Weights of a small GPT-style language model, trained from scratch on English Wikipedia: width 256, 4 heads of 64.
Each number is 500 + 50 x the weight over its row's rms, rounded and kept within 0 to 999. Layers, rows and columns count from 0. Numbers have three digits each. The size before them is the row's rms in percent of the matrix's.

# down: layer 8 MLP down (transposed), 704x256, rms 0.0504, rows 382-416, columns 0-127
# gate: layer 8 MLP gate, 704x256, rms 0.0507, rows 383-417, columns 0-127
# up: layer 8 MLP up, 704x256, rms 0.05, rows 383-417, columns 0-127
down382 100:522463538617572513511560543557444447527498556499503448505519475483537608508582539487469476567522453483561485580629506437467559512551472401499518550449494514417450639483550510499507479502489482454422490541505473518451521415506486554552587426578446502530517482517465612556449518436428617443494537541462536489421519488505576488535507463458518474512504517522482517503534452490441420433517
gate383 104:539432437475472506468598442498497491555539492470531483520440394523518569547562461438556524572470549457498543507442589569488491408484427430527470492458487508492540508502497466480436463527512581432554547492567418528481557543529507367435462464480476492492595493480497516510604462493526532488388529547438538503435582500473529503439438581433449504485454446539576550480519541503390431485431
up383 092:457514432483527536518561528498569399611575409549537513453408563532495472456476448448523506498489557496487487448522567614501537460545414505378514518458557569539478480551498508521468451513484624464422544531508535481375446610518432470465445482510477457431530531506515524527517382520517537522463496503513529460573550499427538437458504542508474476452513462508519420441420531491439516553518
down383 099:626535456596462535527516426518496509510540478518405504580531501476498433449464441518572489441502425548473544432524444418558428542435460493547531518491506532505515468499602464511494488498546510470479481494427603467514536463413501419499515499467493512561460671490486573557483491490507505538412525518490549572492436458453515456466506540560478473419468508444463479533577593498549521447436
gate384 104:518536453546432555510472554483572544433613566528469481497484491451497517467436509448573548475460558639547524473543524501515522501481430515533540580517510502448394438544494367511510529456509450601416518497447528482500475458534511440566423576457549554485527532504478468507551542455542539523541468541483521451427515490511433517529567498543438533542574528430531552453553483563552463534487
up384 103:560418479466570486448463529531361565545524561460495458551449500498485495497557512525417458561526471473523441481583426462481512455527494475521503559466528457488518368471501556468336417416524497498595423456556545483523510456472384536519480483478509499547383523489569561477431487464439476594532557499564632528595501506538533557504558495358469505471464542487413480540517471473554507454488
down384 100:509527475386484465496476547526420471501519488446472564539487433475393488505486538486496473459634498563595495500469532531461455444482407477563432460477502451546569550495430506513532451445551568518520523497588467590576468513469520541580581481441418461539455513461538529395452531462534390461580510447551468553487605521498506427509535481445592489458568425531584500507452518555474520494547
gate385 099:485486464490427458447397573420623564499492585557425512577448535437431425547512520536413515446447606438472499527496444527421605471534430456557485596541492516454530448609458568499444435469509529508511480576409356559497475366578416502572465503493465416416509460371547533533488496494485505443536512592465499488531478493490480468538538525494488504513484457453524470508484525496494544457582
up385 094:512474472454457507534455566509509489530603557562447425464586602545489556531503507437529417487505481514459405446678507486447481469534492504488526498456492462417546499499486460501434418416480424468391603413473447481475493543457477475473526537487475524505601516536438485486399476552457427478468511429539542467530446440502486541467569466430611508481426465519521547485517561452475453503483
down385 098:498536470406476478429424530526565534538497472471468622560541450477408459523467508448446547440550542447486477479503409441475530495600505535616463492496490453481500557504481513512509463493583409426445503522437463484452495414569523500544446464572480441509449489469440498535488475516397600506419474565501403438525425561448521518437482477515489493507550536511497440520441589568541425440450
gate386 104:550491555541478504466500459468550474573530495444529548490524471524521514463434572497528477350555545487466537527498540565463449492457490533510545623422468441442511437529441400427420552520483489438427466528580477529468435468538549367518491504531536472448395543489461535540521418532548529454506436450487493504534526540436420517453476577508516450399525473475498487589530557387470532465482
up386 103:495604524533419484488511478504591478452592516488550489532496430477476579481424586556457460446539518494536574488564633528579611524403564490617534484501594465476373494442485423400530520520438503495527504525487502469426482465574549446551505436519461504453482566411465499578512475527548514470613403484580531541462452498481399507580573500381492452442449512508410491472426497455512436497498
down386 101:528550470435566509544559421543539499528531419632560550416559450487529604550517518481553458525470544651483497579423435519470644472470549535536489568469533529448410547457521508547479541466431488584521454346421455443476478491530451473574529455502492553534437442429497475477538497482477494434458499481463472540453476456551428557504516488454504633385431363459484521493570514467510535524437
gate387 104:551481430642551568494513522484434530468470526529482571470508401514463455541536506472536435541446555498505511448473456468620501464471515550499558383480561467545578453528531414573479442443492550451442457475540601472568480559440426520399432550595490532532547532509445474449573426481503394411546471400358530557435511474550518593482569471521391537545569528498536557476526506428428576553520
up387 104:526441543517527543530558541511534540515579466501537497478453470457528537541556473505545500527508508443541512531440565567537469504525456436495494449460511491510463492512545538521477477509653457490500537508563408526432533551470472465458523563407433479531617549530551479503573517495508489472562503495499473533480405432602466577463507481459539513522436469463452563497447505581416643468466
down387 103:506447473512559479513530590531490460469494417515552551560513581501485542488435566403463470459507462517522495495459514493573485510490475477510482428497540463517529582509480446503527507625459557541494464582498472544567511467421475497592477454384382517520512454495511497519553537578329547554543547445566532577530517479499539509403569451474533419558529513461480504565403381525471527516477
gate388 097:444605477485415470517534540479406441502471456479468397512478604590512524423574496500607510455562563478500471481543561538548441514449505522496555468493472505476506527486496502482414478540541553464367603479491483549515504475393523462517435529493466515508514415445473576465518531515462526570537493491458403649553396427463524510402572563465553479615532510529526562534542536472494469559524
up388 093:512500480524502440458545527542564470483462485541496376533543511486535531555490542559558465441598438481424519448422516509580486539605485535523467436516519483518462434561474454430484528509445381460394484543514486514550566525476440476431461555516586459438564549560471459433547482427428560452480420392398494517503460479584484427489512574497522563560482559533554500550549512507531540416562
down388 101:430553578562476568500464554495446456456523448438524358444450531452484445489586464567580539582498484425517437427496523546480408559563439580433572539479472484579534477480500512492451551500471459498513515543467553468645586594516453591569454536431438446485470444504461498477603442465438491499541506472510494512535516442591530584579547608364493511524511464483532440481510370522543447465480
gate389 093:462526373497474469519522489478557529536470521509499488538445407454466544446446555448505505566509558578510508511478584529512537516487438428447520534520470429519597481506476444476424467419496378407362535609522487479525451424539479561556517525560508517520511535427437410446530478428499528418540530502584535470522528453522449577452457592552466515477411425601506502535432387478525494412563
up389 094:477354530518436509570457537473615548392563473497500490455458421474487466431495492485527470507456485443531480544558560486481581419489479472522555645534495499529482545397528467531448638478485452478493508460507482550506474482532458480524463529521614527394426551440490446497456460392515479485521432574484544450494491594507499551491350531490496449526550510484598521532478527582471444437489
down389 096:494457511491445465527499556525397473468476495481464540539487544431534508381554574617418583590371478519523497452522455519477541507442546491549528594441651432608443538423485522446461542453498504469453497505557500445508421482518478442536504566501535506487598504487561457553444497507453492407462434545558568531622535534491450525580570515486495632419474455551609529465484447505478496460487
gate390 106:497519536525499527475542536487496467562459501449468422472362496532526506454517464499507483430462647520507443517525489444474524505518424475538472429562434578527534539471531553541417539456510483534516522617492416436440476543477547540593487516478552475569530480519573466546453527621474425555479573465567600509468537476521571553515571466476479502422530469452482485502575594493486416520472
up390 101:547475487426527539563494496604452499372506460487521593448508368506513571472518543531536480558514487575501499385384457559499508474551521450420441457494458389506534463494502513497578461427563470518437535545474503511450516525505414529361484527564545465500433478478437475509449460488456615534600545550584557437491415497444461476513444507374461542575485443481521478477390502418507524461496
down390 102:524409517578459436509424529532560451607613599593542455528484489464499535526481579393418436547441497430518528510518411538445499429465536540548465505554464525538506482581500496483498536496508435467613552432472543541402445442463568561566496455504446479412481475578540467467449523533482544506463511446497513537480493530474543410594529437478511477528501463490537531475495457482478536507516
gate391 102:545401462551498519475453492466538507518493513489510442493510591509519496525530488497441567478471461455430563507532558554476425479597542534470506574460567534503507478583473536440441483471508526543518563539407453598543479562509482567540500534489450498564495536503576706535432485446518525493497561450518470523490413560428431549541489578534516542427438474505582463549515441461487463422488
up391 102:620431525478560525557608580512425445568486563596501505405491511519374409507510504490453582524612490497427536500534434602459558512567504454490560557441426481402567498470441528445539500551408534505534491492554399422455454533461520516491402483473542550457470497457571386536439504482461513461514546502549496498532476482538530500454492492517462473510486458522459551524460454526563518512456
down391 101:472478533505432497466448529513531415591470475543531514434493493498476487408562536384527461498566499472531450532492506483482551552523523403628525478526547380469592511518456434522486596460477512364482481426411507490544385398382573405441479468471492474503546477589537390521489421441453486532489448524507429504523525495495510491454412517462443498479509482461523440552487535550458532584492
gate392 100:556517526472558566581587453530504466508547573572386416532569381488404454525541477521485534515481438480470459401481484508504518506457431495544492403512535521499562508485413537499491518398459441500472414408545491557440500434494596473533542509629568464519552421538478573444523475484548564502508484521497480465477476496478520407531524537404487505485432517463444582556539553469563493529531
up392 096:472451560516611383498466529552444449476460518418344502358513509420470431485463563530531530481572400434481586518519529417550448489580463527467514533496467483464522477476522566474637522434562504543501523530524449530391540505539528531439426490504439458575509537495514432471520486500615483485560491461481564531476507442559490489437565522458416555476432532521522522395447569539525492517527
down392 102:472516420500390514554529540539544484529446483416560488486530484419533464480482434516483406448490452491494439462410433596492483408515514514526575461543490497480465462539479567477566525515567452524501435485574504444490441404486530477412443482453504496484509430533466488472485473449358490597551593583526497428429537522531559518456521481543428516446423568502523571526488482492530538462385
gate393 104:491557499525487439559535553475483525468424485518504504466546482477470453469564565566483498567569543580544464516393463514456502571476475569564516525649609572569521482604458569529431480504500543636539505487514529478513497442426503484517554511516491517487570559497594462393541461503465503551479547496381512488394551495509483497426377478541492487506431522650627539594539500415463542498445
up393 103:490489475502561483484560473462504488444529512524444465464458529494496414486560553501450497527420557469533487547467516433523583488478420622508544502557547414504564467541516425443481531491517523351517513457505559514521517512536435402455486541420498553491511612508476479490432527461439488559558462495605494491482526509452492486583421497539542534520505504490502535516548599572487442557442
down393 104:560498413480486410491445539490537531429506529461458426529486509484494462481414572517523505487467570436492521659448512438526473474433487451421469490427584516460523418482580588462533533545456449473521525449543516550433472491519418490498485586449503363462491621485489484514535558551444505525607416575450524500457516538444409479466464541500491515463541508505438555530517519541467496569379
gate394 097:520477464455526511489425465445449413386535460463426467572440497532521442517497479554534507579458515481443444535510501559471556519579416530474492425476580539458495596506406463452443560569448550517477430477403592384599506482519468455509452518476465403528483591513541456437510407486504580473630436504471403516447527454478486465539503461465409427508538521491577466492435502424423580431415
up394 100:462491441611482480586486462467460575564471515422448491432575524524512512435475468507572479542472506419500434517430389479497493438474552467487484553512479418477465585492407479564481498571532566522584465424512449477402489440459457373491451537558464482485516476487516466520489498415504674529565467507569479505523489444438597487451548512495486596598441553479576499532584420477490487569448
down394 100:508512516533448493596567550668498434573538504431527573498570506509408468495567490495457481537577513479486492445478454582380506452491487469440495526504490550519580477522492574566556444444476481577546546450515410558489578546531575498567498595490553485492431558465509514517609547616521497468458518546605532501562464512458531532490528546557439574477487473486500561532404579485510496532525
gate395 097:532464494524428497466565452542495495489564483571415440518547541628540454619520579538451466495527572476462427483455420550518503571565523522462483497576522466492503492595544538541491549576522493549498467544573483534512516492515455448511366538425436459505330469420401505425525438529504422498445455470504556415493363534463500460483581464563574496452522475480575615554536549494525469509489
up395 097:561570491420485544476567492493481539506384463472523511486463496509514535532479455429466467619526575464549563598543469475454495521527481506533459431410574516507527485478518500475529512596493500465583524484507466489452504538382469550456643554530544510507460513468504580590492471537503556538577485423595477545517467544504591550406513399552475476462480447477510440574482514564459498472524
down395 101:454497573569566473548528384457476497578462485482510524548563452527567580539511503588513539494388532506559532415560511502436356619545490402517532439490528492506634538450498437492517569540574510535568417465464548551502482423432496428524601594517431539552563472555456576488476556474365434513543524567474475430542510459454437537467455518587549476464483455601400462591507486514489511570582
gate396 104:411418408554520422477477548482446520543438501485542466516534437527577516525561533557428462476362485463456559506480496571490535511545450478464438562529504558494428486557470513423440388458484518473550572461516532452580533522500546499433520493536521489566517522481476507385577542462518456642520522426525610482569478458544524436500476592438508501528524552448495466468573430478503440485583
up396 098:462484490526496468458497570498456454474502520462547487433531496488552539541537441528626512536480468557496395496483560416506472590552502479457516544508641394434408611574515461543471435517488490479531522557563485507504488501552518517459448511579491555491473492420549415570470455488504566511483463530460542497539589381479438494510340544518417482516456500496553488609504512585509480431477
down396 101:534549477502433570504557492449458500592456382531536513462559449499564481455472482483552541506531472560436581558468588537557511427533453543390424506445438568476501467507502525467471470412494489390495472465510495458448470617470559536543433495545562561555492503519476456615521492540499566502532492488466459502512434415527501494512515468517384441538520462576495466494499518461564513447564
gate397 094:469443402518486431611506530509536506510480490544462571486515534386450458479462534480476495453530458514579533427400501429501540467587492499459533540570480482557519462486499481465442445514586475518471486484511492547524470443444525454541448515484605420553481522533589477563507542508483590562474518562559492418560535509476458573533500447498520477553367476456504486473479549329453478509399
up397 092:531407541445397503481432598368535354536445542443494504506496486480496418497410447479446521538543439473486500407503472491515586413513587483460520506519534496512454424459537573496534492489584453558476547475428516473479468479566540496521466355540492539500529489493534518527532550485590531419550495446528436427519591526507581538464477492501565540488441530499596512545495468588505528489454
down397 095:418530596555538427558522468511427449408466537352518491523516497488550506483510546417508495576511506514521632511500593488545503553559568500515485514439565530534492435490575523529507492539506453476416573478453461396489441522515490480533461457483530561533438490423455511513522525576603442431485541455535412507538504498521530486600535472496446585434567495414484601393510517509563525425481
gate398 105:439512500496473615379477466495485488553579476467505534535467433590528392492469509432549535537480411475527555506497522454464473457508495541507452488540472425464510487472503525602482461422445478529514480457478431504572444346556434479502494406492525366564551465590472456466537402424471506445527415419385465503517429504476482452567546494503505439507457428494577548500538395580541458479454
up398 108:468553567509499490582573465440564485462506443460535531509482594476476549582502527503470462494556551567548543445457605500406563557584519530495482444481462452557481496527523573424506507518519555460446432429411542426558567540494526551412554601529601606492410513469481514520477507510484492570490462513492502486347476564561512397548553516464501404444544461437483551527556477418515487520514
down398 100:556431550486478520658492460541533483550509471513519487492503468550425516536536491494560502402478489545504560550435474459513559531491504450465522501485473393488489460528493547494418485472536488611572500477542579488648459498484530555499499606506478583518611385444508597486488534571427389380525550534466428464508482635478509539459571468457502429512500581512527583472587439522407511473471
gate399 097:514535548496442477479541480548453440437554462509453473406525510448467518508477521420479519567490512519443490548516474478504524580500599513505465515450545574538502525463484525529440454478425449533500461422523508505447486544471511541492510556466513496477492513554456454499553425532487394579494442495505571418478406481509482489436523465549597493421496557486572438502490559526542464556425
up399 099:467489546598470486524457457478499431564518486466478573525459456489508494427580535426498563416522489475428472519521458504538511537476540554560548513538518508531468434538561505462369581475520461524587565520509489491489473492551440451518608490537483473491499521432468542358501505444411464555540522469539671463459457440514435452524483456533473516493584557357600464521422490541474451466504
down399 096:523557551511585499477513470508544528482560470503554584584672480495534543501536457529494509525416535523569429453499477510526477520515537447544492500562477522368541586483523478446498530467568509445560422510411494553473523447406457519474438457513518569457643544508499517543523526481461462401508544491557557506446497554554450490545446474553464474576508458445413485538533479671536474586507
gate400 107:462452519453432403536539552450544501396453632476490547387482466497409477471420498588506581498406497387472467503477490481561505541457468457516392479547471496591575472437494416496447540500543556457463507580520466515558618577458547460600540569438518561537512430469479488556486458538484469438534542510423482542516428437439625475497444444554438518554540474420442545416509571524508470509437
up400 104:462556478490463473493477489504620563516493510418463376579465536531517489476454513484509505517444490434447445477511514573485521488486490437503465505612523548569615447497485444459409536492602460467628478408441522492510530426565523425536556553463563422513521471480548481557535536599467436497599458453551451506554454518390404496522426455457533433504538468511507456463529467554538487430530
down400 103:544525481403397525461528459471499604553484531518469474478530502494545572560543437509501534492489468547516473539550483501487459482556576464512456539606496531436410499563534453480494482492545409496486447508430527510384596501497567426468449509517487478502546512513535483515460531653507512578448470495612496455517495453511497530503457578546409426562500412526534598490557508516551534485419
gate401 107:560521582570454449402576635451513554536474491511519489471548503422443481540582419514518488421511551509455514520518550433485507438526484476437449472448496531495590495515520480458534520621479440420459451523522446493554483516511573456488520553548514485474502543513528545544489551566544499513437475499499491558425507497552433472461556475430572508496538532578572522448536465506514516561456
up401 100:563504418436453469448568518544433631412483553455508529554479475412505537412480473489440499564414488432495462531513411505521514541444466412416421445452535509504582402414448621446480480484516495455492486542539569544434509530436540486387552551495479507452518512536478502564608461571500547482614548411589446475512471521447471489527570480552509490459527490423578385508486480520582432536385
down401 099:453435550511539491482563506544475523471521483502577608517450511453455485502527416537443483462572450439568501542494548515449576382537533477515482428454528590534547555539538513401530486480543459504509568457453516588613541576454493554498558426429484567513561506439415492498468458517597448371550410537519506602526463473358523476583491497511468493645467587501565517514423493451466575542415
gate402 103:464406525450483545470565477560569449479473467462499447397562568519438409526556589501538472472582385544453587392529511553585543580486570418482590529523598519508496546401499491460496519497569581484461450537481527415415457545499466467499512519420527499409463475544511452436478490533471431495525486547542539523514472460497508640479545541489475504440468494473508491452511479416504460486468
up402 101:512493472537499404436466515438508501523511521463554564425444454510476537501546496498443452460579487471419484417450496466520419579463457464484452424509530540504419514495513538464508473434511372514541512565547572413490530448519493428518539564522495522452495472447588495504553446406502508466483620486482401505525550498428557479573472488448441540517471517456494516607573454479527483533517
down402 102:504505453414515500496524524481520457488446545511505544488496433553455591580645579550468523516589476491529489472462474544481500517559621468481425500414554509469458556427550488415468525469559449524510478377506527514498514563457410472494487490423484488422508470519501483439562481467402564476475554436472502530548492437460483476618434602551503437532503506425439530489562408467594440524453
gate403 101:427434639397473448532453546411491527501575474516560491481507535503473423499487578518529489571486476594479494481479474504507517466497482460493451575531554498417535501538496501490534479605479589515535466479537450547500430427450501549492505532624454500552515470432483645542437561517533461529444484452515406434437470417535487538471421509561503483504448473522466572510550418461458484453409
up403 103:444471483470457438527497482424536546474455420426491492646578458535526490512551514487506523471542457482495468441500551521432471452435482489525464493579438553565559463538522594470491479464608534639476525499490419539565520447397501504449529426500484492496498476429378519453542612525549449434526536474498533546526475525435436518604531532441466462607460464447477469379447482572456511552539
down403 102:446500565467470508468509498581505535473494440447621617572571510460584462545492542641427551428560429480501500507470505415508427488506461511490485528525505467437497517519507545467497468404565533531453516348470538530529553416499483422518502463547422451504573527517472529385438515589535411444484500496494548551419462463470498459422451429567405459602416559526443524431543549554463513501521
gate404 103:473421512590481499479564508457454522459546502351528503508429436528517436536454532416531581467469518378474455548413558371596468552616514432561452520526531529479507503521514485424360571495453491529588525468581582511475486483443561480517429513531476444496439491508485523420493559450458468433453572586479440487563436517488478483501516391464464466525456487481474478555485524502506503611508
up404 103:540483578593504540526559510477496539561490427477539481470506456519502511512524497471466522471586394431480533483466560575493531593495483491563482492573390462533522531534471511521472488370484499510518474463423452426492536492589536492408526566613498473527476569471453545527438425489433437501495482504526388548540570519551529515507534484397472544529480495405491452493604472588460469525441
down404 100:466477529546470439468492508426471428620446427523540506528539417431507466473512453463596501523524503449535588489496467531544548645534465472475433510581494502481508425467513538474478601460497472560575454398564458465507460493510546410463536593494576484436488411501549555527501467482400431564451401520518410557497520512485478500555493422516408432545485463465451403586515462543472502444526
gate405 103:427448513458481484426423523487500463496498456572423478519513616524550576511489435599513480490537548462504551562517512525509420429497448488449474523499464428497400438439503527544536526480505568561482527400477635464446530571491432472493554502480407593494465509527506534411458569502566462539519510553439509558519562436480484491554470463565443505563566483449487480577393564454593542522456
up405 101:579466411539467521563488433530566530664486548473505601493442511482539464501496529404545501420410562507468549409543490540537623598455529514446576488471533532450515560584556499554461539541490391558524518511493462483511509530555554541554447424559497409506561583585460454537523550539536516539473461498513456541454475494518481536469481502461523499552473581503607509543556498457506518507592
down405 102:508520531641464519450494447544518529544534570519451463441460594539562437414531498473470477516475431507509484431517544546551483477498486517469503522491535537544619483527473500500488491450531612426421576453502464515498640610530516466509450540528471459520432528548519500526565488513490404538526479532386512423525424479460438509468448556518542457548456511529494488531458592442494634452438
gate406 101:618490463535408524423585452435477483493487558437534471564515548549516533556459532470529524472582559542545466528532475483427460452463499544414538478364528525487482486524549531522556544492523545447513472539520388528429518477516476482552555459534435477446478499539621432489463528487423416501534457498536488418483522480538557518481536508561569398544483389580468514499549533499454563524523
up406 100:515559499438415537479568503500512404534551468412483465467499514403445480560447560484418499469441442488490486518418451456454517482544503394521390447458519523566479496530536404537459584558511609479403434444561420504487512600537445635492515421478410505475449472423537454415529532451495493526539480490545487474471513481563603579430481571456489396517509515472616411504443502486454534541478
down406 101:492560530542481458504533525460503528478474522522577533417528510473554432545592468538455484517444435565541495435446408503580464515509513454470540571549408416471593555592481507476501516407529480412557503420436584505556593523485488500423495510557504534460486438527356547427524491454443494426498488488502425553498484555536501536501466484421468502413565521483440511502446468478489551541519
gate407 101:481528476470517538582427525403492474492521507508430451532499502426518499558510497449525614507385535506482507543529454495493597574505466600542505474381558492450527462545514557483481457437540426511537529535509473515527461544570486514472538565491506503507409498510529479480461471537539418526500477469562558488477509448529503569518537457433490530529573500528518487477511525481435553466498
up407 107:562534381482414535508489500473468549437509524507533500571425414434480489472508473523478394447499557403483538514382480626480455446528434533493495452464453563539506462498486516503456490560491580510515550491513495462496527561490515475507487547523526481459547435414585382521408511460524468404508438544437466572543461538489470520456470484526376594536412556512582508498480483597465553577541
down407 106:526587495494479452509494487439522444580477485486508554537518636501546409484476507560559456585529466537472455503498553423522489401515575499496480481518471543429472518530487623529514500499471447491527473439587519489405466532580426520523447507480533529480575461457519528503557548499559544367517555533434575611530519443572397468531432522499519435558525474514467518455477466521596546563536
gate408 097:601408471472487474515500474549499518504593534579464532433544527468437465532505473451498553391461449538447534507479513521512377560389480534519544530448535529481448538564465544534506564498521461478560466490501457380550405519529565515586486446536477502476493460527419591435548435465486466544488485570563463529487545506430444469520482505474544568400507411548459479492513393495500493549524
up408 096:495520379563603495577464479458495523477516489516412410439491517538496496463484455405468500507464479499479554561409554562538394534446560479529483415447571440473524611479428467467538473585469520510481471466470484426463504553461421483548430477545441462492554468525588566531484418476511479480466435547489534449517570540617413573531449546541532400367469497423585554468497438486414577388518
down408 098:552450477573490514562469498437493518572499517458481473453473539412511512518433435588484460483479559519539469496473568519457489485473535348570563484379486568498467531466524543583527489550445444438499480496418477494481483506541584488502467594523509528438458568503576492474485388596453468518540559564336581437522651515491419539558438494502566550547470417471517466509562528556499542442431
gate409 105:489514477581484473465524623495507569542447518440478438510481512472471469486432512570472512555508549562489486562473418498384451419529492459437457440490442512486490496561551465522518509468505569494602604544573489545440574576528489526512532601473531457445458514538583436478627513563522537485575562493521615511483450566507542498532510511567422485458527493480516499439438586512413531499497
up409 101:521534553566489485444441554495485528611517522536451557524593490521538503500581515448443509455543497509502500507488407456620456543498465541447524483540598540500512462530521478526541493473498441451516568481431492555431458453571519522491485563518526516495506481568499431417544585474478477517527486447478540498393498467471650566538572399471453559460573485528515504571406535512606503552531
down409 102:529548493459527428468552450465531584457570408501519486424485542392470477506442459536406546566549595522398498563560493422529476551505479613558473564530471474404461588512524405547378516478551544567545542449651437482491530411520579533553522526503510547445573480521465528496515439457468512502433515473480499560415536545407472566587518475483496458434505478560466517484455511522437525496527
gate410 103:431443535574534430621439535576498499498503514522492444500474572497462386402516509444510485498423438491488466510482493463537539465525412509451504466514508521508426555602495424453494508507584468393510569521469559531546573622433617552524548458457417490549523557439413471582584496625507429518512421477410590537461508480434469494457506528525548510493543528587388538567555533620487518464467
up410 104:469510518540483482578443605601509596397534424466506418545393524589493465441584506553504413465557532529569488487554544534512494459495540487562497445540478525437481546543502521575550502518422537565548507514368478442548539386558516540473514489551515486381482469525391508508508505564549460500559496544602625506575561479549459502506552521485419539462488522414523543491501504538441549457548
down410 104:527447563538472528526536616470537490529453543486547486473523534600473427582475488490376499521522628453453540523618527615520535540579411621476510517548499490495583541542555483462504450477437490485513532471465474456541473488470479447569481499620432487525480581415453511479423509437526516453564448515556579528474492437501536417481556388476465467482412447490590533500526527458459625436541
gate411 105:616517443408505496488522566509498523491532556453476486466555494524501421512529523443444559465542539530516507556548453524421540558456485504558457424468543554514458549493431498439583471487421592475489494670478516570611483449449562473494527526456553548563461488487555493501539480415564532427455585453511404519550449499431490418515455498463445513532462494447525474513470508504497536542464
up411 100:437463545523505518458532560442507413508435590509387464470577532434487522535470598521547429431624469384496474507432515580464488516489487434496498502558524588452507482530515535490427472590566515384487520372545453444447556472503531498384502595588531557451434598444555509525378583519505462487463536489460521543514538483480357557436511524475520460553528436565525523537514498550477531482521
down411 101:544521495526537530472469488482457471527491586491529483469516477488466551483535491519558400440594485554527469461531431546535461474388465509522427548462491599429515437503429591448445575433522486496541493511533502502512492477374492532609388501475434515564474482560439430504454536499430539547642476464461526559460462472436405531494443494498527454472502506526505470441507407541463559493583
gate412 106:489482471559462428474515505582467503484533475484431569439484456446447390493569505499489509508514505370394516548439492471457478513526495405563454497530515506461498462538417496506568520532541444508530464507557451462540565484454534498528586462467469447568480568461536551508530499555632469436430479548454531517576509459559476475465461580456531535468488651528476459576424493477550431481482
up412 104:566587540406472529530487539479485484514486434492457517554445487487599565588431545554571489551490467433434418334459492504496441502529573488606437363516489484494482595555516512375422439448454598468522533508527455522533434485553487544533523448453513595486524576489467565551540444474476555563457552497532372408500460432535531572507456561535516515602465543490526512523483555506499514482449
down412 105:404519549605392532537491474489491544532485509531430511526556524562538435491442561534443538591487492474494590507488400577501566550497422418569532485467492471543535514563448412586434441498459437532531561517480497596464598463578492441491496471442547545541426525524507562533493491534488624583522469551518540477442430454486513532480500337502448475508501492567572497545472607473456519586565
gate413 103:570447440469508492490392534535474459486461469529505474441501451580487548512490529466467448515505479476481608530501527521410481580487539434470528558472531447490549467449487468565566461551618503504510482527484479534586586533588583504504508533539396599507427535590453460541492525418588527450569434556496512535469585472427491386552544460462461506486495497508504582555360507497524503455610
up413 101:490583432485513559470524498517594488549497439505489565539436568528453454490500424389516553572436532527552429453569429540529524592471493527443480448563459497407443527527549513437493488514555504545508455515517456479516386508433420515429557371566489453486492423449534576570512451560547425449468516446438541532435476407564427492433513579535561584576499621515542411432475578538531471478441
down413 101:426488346463534474478563469527499439520496447391564482500513542536429443567420472405509472493479530558552497438410581561609504458523503536491536514494470547516447576470420511513482513448503502564527427564508555537485393507498640428429479511369478463383456411475590594487588520532542531539514437480492515573504541533518474548442531510466596497516464487540571583451472434489458543539589
gate414 099:399487382429415443580553472562520544496507596514588492559520605456457542513545559528571510577610519491472444522554524574475570425501415550536477512494570457424532520530485588529502498457482564566527522461511452535489404423524551522510469464496515481501453516493591544456545545483508562559516551618389499470492416520472611423461401522498481433505397549531459485499571504511486548516540
up414 097:545502583488545541482521399431545453529405508388557460476410559503502518492490462428487482454580484503603567406482468467473467553507502534451521521516520480422555491415529400405497437549495529472549474500472512528602582542548498376521511497461489460440514498447512508490497401482549519505448530479502573454460457427453475406475480597469495493470452551567402576517354475427443448533530
down414 098:568556459459482586538459468551498568492484544452451485513589590527444490518490570484492516443416438535512563400378532493507626443444522509475431494540572569455426479535524441504468483500432475507512500561458474515514544451421519532441413527501555507536595597478466541469523558516499414484456463537463461515494582458362461494458434543494487532531457530438453571424491512484458467426486
gate415 101:540490522501410495510487571536465579456532427477539534511509547481547519491567618511567581440504491511423514566474505565572493472481409427531501537555529448509491454492537612439497416488503460435402499471442528530468585491524616566523465492492420484520486547515550474548526513506546536408404460469455467567512419414480511483538551475431539462520458474461509538579563489559473540486522
up415 106:515522444421532404433568518565481531491503419512498480545550545553562544429466484471474488397467497494521490442602474553546427532542493575573513666568474478413491535490493510473493454536426553442455514450515491475487501460523477574515585574453433452532538582447497446462549508549493492469405431431499456486470541433524480509502527531476490458506479669441474542466509545582426475449478
down415 101:534452426479539501524494487533525492437552459514528568461465462501481426539461392496559618502548413527394466549482582549479449478540559530501519559523449460404558514474516475590505487515515541403427538471480482363488490459419573486543499508523465493543500478473546429463519405546418486554477545433434538526536430427540566502533421551534521520550493621496624482531521480510480441492520
gate416 103:500442513481507532471499533445494487565443574599498540549530503554481566503505538492515532419460526496550497584484607415457572432447557489541541506507588552487489521566529532497581574531506515483418471467472402506484556532464468581541536534549463492470481476632540616564400578446454474490527400538502531569467514484504530496480486552518494465395511554547505599491479548492469538554540
up416 099:505515581519557565486490530594503560389508421475511472507569517576474532561476506441489460538575465665446499498435482537514477568596541538432529493579541438478486428428443515504457457459441524465457453478466506612497588563450453522479508539529519567391425598490478552519494487464467470509524547554474447488582529511487594571482606514473485430456450543535504553483521508589571441541488
down416 101:505440495542420418506521474593373552536484546584475545444526479423524563486503458454491470561531481489451616532470494448531485556517505540580498404562531552395483554416434560514507435497562468541509513505483555528473556482458534495461497512467396528521500433470378517597523530445531479582491576519467530487534530573535514506545456444544514487479498509599622553509573470536419489453512
gate417 101:511545421435448558431507482555441611460542572495529495584507488486471448440504479476579538478558552533568611483395487591435489512456464549457478503497463412470572474462535504548423449498456463474539403487543537400537451425536544526465496467554553570457503532408533572496583459463457442498517487500558515478474568582455508499578394512527546552517570581497469519521438470475544521458487
up417 101:466462527385463507504437569515553506545501571495550428520461462495526532441492547507456489545578480514546453591480524477549593523529478435538523536476512533457416472511564461490539446426504535588471511401479496538452577491526530505538415525541535629513526428571640504504515553568483432437460450479465494542484451576483548578518527532458490532468524382521474552604545580488550407533485